Each number is 128 + 24 x the weight over its row's rms, rounded and kept within 0 to 255. Layers, rows and columns count from 0. Numbers have three digits each. The size before them is the row's rms in percent of the matrix's.

# layer 3 attention output (transposed), 96x96, rms 0.161, rows 77-95, columns 0-95
084:168125123160126134091119101128149134148114100149097101080102141147126130131139172124119157151112179134111103128096104188127176132112124113141147112137146126135123170098095136119152124118105111143118140152117118084148112133110144144127116082112170173117177088155172099143110112149122145104
080:122162146173139140103090140131140088161163110121118108082108117154081098093145113132115127132134133107112130130100106099193132141098154130111103152127125158120159122121123134146118083135149133117111167082086119160119151137116108129099146163140120139175127103113109153133170122098086154150
078:106149144191132105145114129095148146159140132107102152112171166147108146119111084112133134111127110142144121125114159157116113175109100136141153173084148141086103113093109121147138165097111127077149104115161137076127139098131079158160126131120106109168118117121129133131112128124156131158
078:131142114121105151079119119135085114150160044116134134149124105132103133134116106123122137166131115130089153173140121122119163128146108136129085154133103118146154135130129095142144150130108113128131104150130122095082137079190151154124147129120121131118116130102077140160065098142154141130
081:105098119115158103139099118131134131085143112109140108103135104129173098156096134138116160114083127138131130116108171081133149153104139107103111148105083120211118116134123123114164140146152159107137132142082134118137142173166158167149098131121148118166174153138114115120126116125111110113
078:098169144121140133110139120150133136153149117119127123173087121098134119130170135065100133134105101094097120116088118092154134142128028110134148126128191119103123157139104155097159119115104141110145117095139171144111129097107139125144137125120139102160131118145120154143146134149121118130
085:169084137127121149105104173134112161124118159176128126105158103091148101133113123124119083128164144105149145131088165095129135132117133086103155127148131140120103107159117113135149084117140103108104119090108106143131157113093122152078151149106111087155118140133108123163150145097145175116
080:112102103118173159170113142109118120130128093126139101116125087137149137150113141123152144136129095141136121127097167139108141152107137137098112142116152120081122117148175102099110149128135131154107128196085087134156137122110126098133096103136128079185127085120141137146129149073160140105
083:090076143132132180170110111128105112120119103122124167149101113139108088149169161185158135115103121133107143077161144130106121111147149093120096145126133088134110098155109141141139164073103122157123127112157141137108102101132142143144118154078099119120090121141136112109131149146152128138
083:117127085132105106133108196175113138154162111090112103102122132151164142155120116152130159127109116154117107118160145132143128131163171135116098130139178146130139152143174126127128116105107153120128121110102122145160187088105132149148117113148128094110132188162119111151131159159102132145
090:077081141108129137099130115066121113110152111130148151107157134142118099138111126137152175118132151127149141088143102130132120129178125125100120110121144136137164137164159141129126158164145155127135102088146142145131078131080096117129129069147185129157144076145149123130103120108129118138
084:099123153147136133145124112116135130109069130145121121164133147187145131161089081135179130142100142130095118164099116058128100112116134130106141140145133108161148139074167118137153107086082123113150102125146118164071162116133104145119126130127105145124117105116136124147134130134113158114
072:138139160114130147115097088142128173140104102155089150115131137122090114122120081139119120116101141131140127106131139125152114166160152163140124099142136130150136088122130128089116139091094117150157135164113106110137093197127118166129163128142099110107136130177159140151185139156105091102
090:117118138117105107143117095057163111136128097107112116110099181110108098173126127144110113152113120125121095147116108159122130168143180112094136148124108074139122157110115147099101138155134129159107113100111144131075123096145123131132082109164087146117138159129112107120153117120140119170
084:107143125094103127076145130136085143137123138147122136098124133125160156178123148111120129087147111124161123159108154162126145114169106117138120136089139149176147133114116090109174149121139079093114154100118161152106139113126127133094154158167135094123121103111144129088136152094160092167
077:072113138125087134091121104141107128130142116157100113133178152114081111141151134113133103121100105098155113125115099155137069109100140103109167137150103147151127130073125135153151095143139124155141121110107089124133129129093096117159120128132118164123076137134172083135121113122113172118
081:121111105158121100125116118088135130099155135092148134085127067160105110139092089136144168135110110097151126082135123136145108093125111126157157086149111093072132130108096110127125108118105105126131135130129111135139131134113161119123129136149138121112116165099095170145148149109107065178
085:112133135162169170124130147156111106114083161122088145142123154086136115146117076149078171104129155176125141172153148128126125094101106092106148116115134124120135143114137137127160115137127092139131145154143144117118161127076121141158144126108124090104106136109148098080113137106079121121
088:121103126114098132129107138151113117142172126123104115135118137184176142155169141136119132202134167136146152090122125121126128080114103149143110152114126094129153130124112110112112122125137155144122069155138121115122149100129119119139118132077121143089164089179101126115183120097137121158
# layer 3 attention value, 96x96, rms 0.172, rows 78-95, columns 0-95
076:125165103129137119121132085115116130102157105134094152091121113142118083146105076101144111111102146128121132143100165115152090142126158119116178117124135117082149135106144137120066125117109149106190118128104120109129099151142127131103119133094097088162146170090164133123140110139161146105
074:110145160133124119123139146130115163129134147168110160137161126076131130114160104142092118101128139135128102130127091131133097163148144131085142110140148132124149116145123100126113120140157065143096144071152167171118116106162046139132152120132132104084144149107134146127163151109157114108
075:117094080100135126140132131106089120161101095122109124163132123153115115129128117127124123094126147125125159138140130115122135120138150121112145106132123132152129080128133127103170131142142190131146097133141182057092114160157144106178122140141153134080099146105108141143137169183132116084
077:130160180135145123155133158113075116095136125141148128130102133085115124049145140162112146138099112128103135155140144131163102092142142146113137125141148169139136062133143085104088142135106165148114086142108142146137126091073160110126138144127168140142126128126144127129125117104108128129
072:077104103150101120112140118094070129142142140135151136110135135102116094137163154119120113114126122102109097179142148150160125188147100173126131130100095144080097140144102140124115124163124117133130166149116101096112132121143110104154112120147109145127125104155138145095148133081151080083
080:115148163133149104064119129126137124145109125168161098137155137119130132116143108126121149126094123133149113173115136124127181152116122141133171145102131100155116119088136141149146112088146152102179080100076135148151107119135122134091118172153119112194110143111099091130141147105113136111
079:149159140103103113166119157071101164150143115157115141111160152143122155063103149149135150166098107117103184128114146083160145105129127146138115137111109108137131190128127138121141152125143122114154118143116106162129082149110114165143141145151120103130131132115115098154114142133137066126
079:107141128154122114148122169092177140108171155104174141082120107135123162191126166160109149122106159140114124153115146093145138084114118152151096165110136108112128119145123142111122137168161156148098093109160119144106139134164144111140145159117135129080162120140098103123117109151113142118
079:145126123180118151155153177093110134118119143124111139193119126136159103137166140162108115088131157151095111119133139135133173147190180104156128131123136124106133122169146135106110142103102144124143118148136079155151104102151158151138141124140103140133187152143136140138158147128144100117
086:108146132158111116142105167147082102147130129099116162122140142131104115119127181153136124157117093105166125102090148114112123119136129118096124153143117130128113160140055115155127148136138123132164101151141141114159107155174126122118125085129130156161175106120152133115048150114147158140
078:110079135107067092105146161117121103097124107139097104158132111141117090144099074160138117144112094127116131152124112149129082139117156109135147130093112112131154136068114139131141147116123144170110115133142151147112196092119107112130159159166127139129135131131101136153155089103137143119
070:141113154144099142095150074108108132152160174103097113131108094128110121147103151147159140112126121116102111129113104171120142060160145136152144109143161143134135119127120162116094131125158106071161148114127131164129143152131121104093151154107151162130104090132145111156144093092114162128
081:118128132151156140089098150095125132099131172080107128141174153131125154140123142120144120142126113107063144128127137133074080144067150106095131119086154136147141094117141113145092133137095170143135127091187128129113109132121159122111091146130112144106136154085118146141152129132117120128
081:144090144114175142104140150134098144121099140121139119144134162124139142122155137085107084115168103122129132183109184129125158106112129141154139117108119143131122144134113124127129135115182105127167154130133180127128160095153164133122171103116137112119125176122147121075084101126162171125
075:099158169124086148148137103121149133135146154145115117122162095144110104147130111126138074135152130133137157141117086154115104092080121074129138177121155095103115129116134162143135152125121118160137148124142136129112083105145090120062103116125118098144164130120109127085110120101146172148
076:126118143173122142164130143113151175118127112089121149161132156122110113157117102159148133106112100137142097146141077091119132143088109160106159126137126168113140094160110126120098085145114127140129137158133113169138118139153157127135143154140175069160104119158133185125159140099099118113
081:133118160116110149119096111122107134151138121124162097126124094130143164144153121152122169170125124164167100187098080165136121133127147079156127116159104137090148156147097118118119082091106128160118140139142149115105159074125130151147149147136094130110113088134149115096121138153160143135
085:110156072115124115118130121131101140144120169106150159144124114147153128119119141144146103120112147132118139098110118100099133116154125135097126148113113110139089099151193111119136125089129146199146122156140147102149207121138123152115109129105189154118116106131126159105138085132143091139
# layer 3 MLP gate, 256x96, rms 0.145, rows 0-10, columns 0-95
107:150107122120093152103146130087106111149126090157139122105097137181131114165138082135147104096157110153169162112145152122100130116116130150137156127161106112180141133115107134063152111152158143126159101128143152120129131135147151143118133173125077104172134113129111091119135115106094152136
092:174131118122123134100155140098123114110121145078156160137123181150106141125140119126109116115185133114098132061142114126101104168158159113145134151083154135069089122162133150114094121124128134094161139155137129122124094120151117104104098122125135115118136138132149069144149106138141106159
098:112110128171154152122104105142101084137149111179107107163127158137095164138121175132139109147132124106154142151165129066145136141134119122144179139148119103126147155118144128112099146095107143126148113082144150122147090154171137133121091126133109090109122087129127136144086155100085132115
084:134142107137093097093122121097102153095137143106116148152152152124092104164086091124128106118107133117110139080125125189103078130113091131138129128148139150115134125142140130101152158137136172129146138125181149144142122137132118124089165150110083085143143083146151102128092162101139157129
092:088111133131101108151081112134148114139099108138116103131118171150125122122131121138111122157141085097125147077125174099174157107120115137153130114147118117158113088114104134161085164166106132131123107097124131140164110115155151127152125125109121126126128142126156169077113090156129109057
090:104129100136100108108132118156134153103137155106114117111096097153120105106113157104119166138155145110146167130129145137162087161142102156137095122125159117118138101118133194162096102072116132172141170100120147180139133113117153138139102112128169143110150107167157146128152114101098128131
107:146108144161154135096123147158138144106127117171089138122156113152169150089118137099130159129125172072108135118142132100115138131133148123132169132114119105157125078165183180124109144147131146127119126107121136149098113107138108126087116138102130107091153119163125133097186078126148134127
114:112106135131147148161134142142121182122148131163127141099088095130161140094141110146111182152168148147124137138089135078164115157135155109116115148121079104105081155153155120098132137087156128141145148124126158120095158131107172114118141110138125142110133086182107101139126135141132115154
094:146125083112103138135159119133154130150158090157162093156118189130115134192160112127140128122127134126138118132178148111122075154115133135131120129110134138116161153132122103170142117118073158141172137092117117136150149131116152133135146092127141089155174087113139128129110087098122131155
101:121114153131154132145117120128122125127111113153133094120125124146143133142119082151108145153185105152181145135149096117091123145120098162174101104111147140130121101161112162108080142152083121120147119111145072127124080142100135150106166091136122155140125086091117122104132084103126098102
104:160136161141115121137088131110138113112117115149155141124151174128135162185109088132109143131167119155124152112103122132090088140161118160136172122119115156142152108147111117113135142112106129086132120087126138148104133142163100082113105132141090104092077073146112127090124142140154093138
# layer 3 MLP up, 256x96, rms 0.145, rows 0-9, columns 0-95
103:144112115105127136128160133097120114152105145100164149124098144120138136135126077104101080132114098127140173119135135108069155135144108191120095130160133123155132083152099097097144109170098100141125098114127140107137123124104110124150153151124135146118124128120123117119139091117046150100
090:141107177176119147140136148066094133124148139152132165131105113129121122112110124118138079102185131130115109084138111158174094162127143132125178104106090092108149094163129135101109138156125146155112111129141135116148111131130085145143124137106126129137115112113102070095145159143123116137
096:090112124104104152159136078174170113148109119127158131194162136125121173109120112130159148147118144097139170154182124101125116169109101096120127131117110144106112097148135134147093130121119110106107117105143119140123155095109112129085152085131125151089134151135144140130124074137114122101
104:117128155122153134125113146084108130159155195103189126130156147114091095126155124101128168117130145148130115148119136145155099114118161143128133089128120116100095125142184123119149126111151180108125143125121131131120120126195121172128153131124134141114166097119156094104126153178157128120
098:108134139151157113115114131128160173153125132097129103177103123100154116102119134138136133081148155118159149129130140107153172102096126133123134062087148149160092108123135090103174152160144154118133132148154149108154136112072104135115114124126176126126067104106127129152133122104136134126
098:093113101141105125128144174147164154127117145056127090115107131150095104121105088094121131119158160121108136145123124134156114119125122100123107128107143141115081087148093141177171134114128127077131080121109164091125152130128121151138159149125096128129141134109144179101104140157132118108
108:116157168089107087087146093106147165103146167138134126132107116184140126099101160122103105106117135101146132150155163128111153134102157124133145110147126121127140152122151074123097133078168102156108142135129109150085131136139106112120155101116116162144121092150112107143144116090094126087
107:103133117167108099104164123125136152164129127093126134156123135156131150141097136121155126106115121094161121111179143087111097156115139154150129129116126147151097169153142112143154144104150111095156136149101125127144176132124124109092066106150181124155140134125151132121099123087109121194
096:127150084152137143147160149135121164128147106130148136180149106090129095151116122156121147139151121103119126081140144154113098176115140141158151136107121153127124146129095133126128141117178155100107156138092131158118124115112149153129152107106126154114111121104195191136089108102091121168
111:115133094093117112147083152104134127103148150079152110150109127141159069119188098158092114088144125175129108148108129110117143121089111145121098130089131101114180135130130100121146134139108111137179069164125151136115146097146125151105152134129120135162143123134155134152133111110134128115
# layer 3 MLP down (transposed), 256x96, rms 0.14, rows 0-9, columns 0-95
106:169163131120117153115148152084144114095133167144175136110133118066109147154138120147173132128114105131130165120120060091120108143130164142119156137165131091112085148126165117161122135121126109130116107130138124145118124137112159146128075140122090141140141106107187117156155151145147119123
102:166118167176092136097117160105149106103095091170144139152111117096100116107100102128158142149127152121133161118141149136111137168096154100082160114136154137127121139104133143140125079091134105082121185085089152113134156121124135104142120112115152124122095118132149126112110084140115118132
095:124091120155134128152081130128155115049160107117133143136154130155118100112138114113136142138158127117082108093145166122133158124142133177079111128166164104125137143158097099105114162127157116119122140140078129148116148119120164107107166139132151122125127084093123153092132159111145126096
102:149139160141180106140082118116105152103151126102142114087149128163136121156118153151144159113090133135158136126105129146157118103124144124082120136152118154175161117070160098121098088164152117089128120138088129096125167149144121110166120115091146151104141146079132114108138134116112137124
101:159135142134124131132128123111089129132101146148129105096147103115097128134152087162131115120131116143134100128106126087102132152125161112143129164117140122157059089112128105083093159082130128141121093131107120074131112177150133120126178089128103128128126140128097089132134097174167111162
105:108128124127097096143147113133107093134121172135117093162143099123099091097091118077103123125130104126053111142106125121173152152125071139168151116098109123138131099128108109133164087139141118113133135162101144107142121092108138121158151084119117147103133107121118147112102101155159140107
110:144116124114125133131153117173079122120073102131109095132175128159179129127115134123133137124122127123129157156115117130112138154130142123169178161137127137158115142148165131129179129118128130118142083126152116156128100125111086100102064116141167124149149096174151135125094102085101112112
111:125177143119117117118102149160108116194083080162142155147110114110153151139125147111116085117094104139151151115118131180126123099106104134124124120123145131128122130126163127156152150144088125135077178144141144180158149135136154119124162106129154104113121129102155122151152110167130155162
079:137076115106144139124101071119139139111119157160135139132110128119144161074128151145090147123125199114136126154136143132144127102122102131122133149142123116106095118110158145101151128172094133125125091117180102096162137121146097150119113150152161091097173110153115113116122128169170124107
103:095110124093123135150116089131137118146137124118151124132132113119098166122128108143124062111075135141156095117147165145147115121119116127137146157165126133140106098106096099135144150121122107163102132109137113106127111176130162124154128123082135046121158137109143147108161140103079103083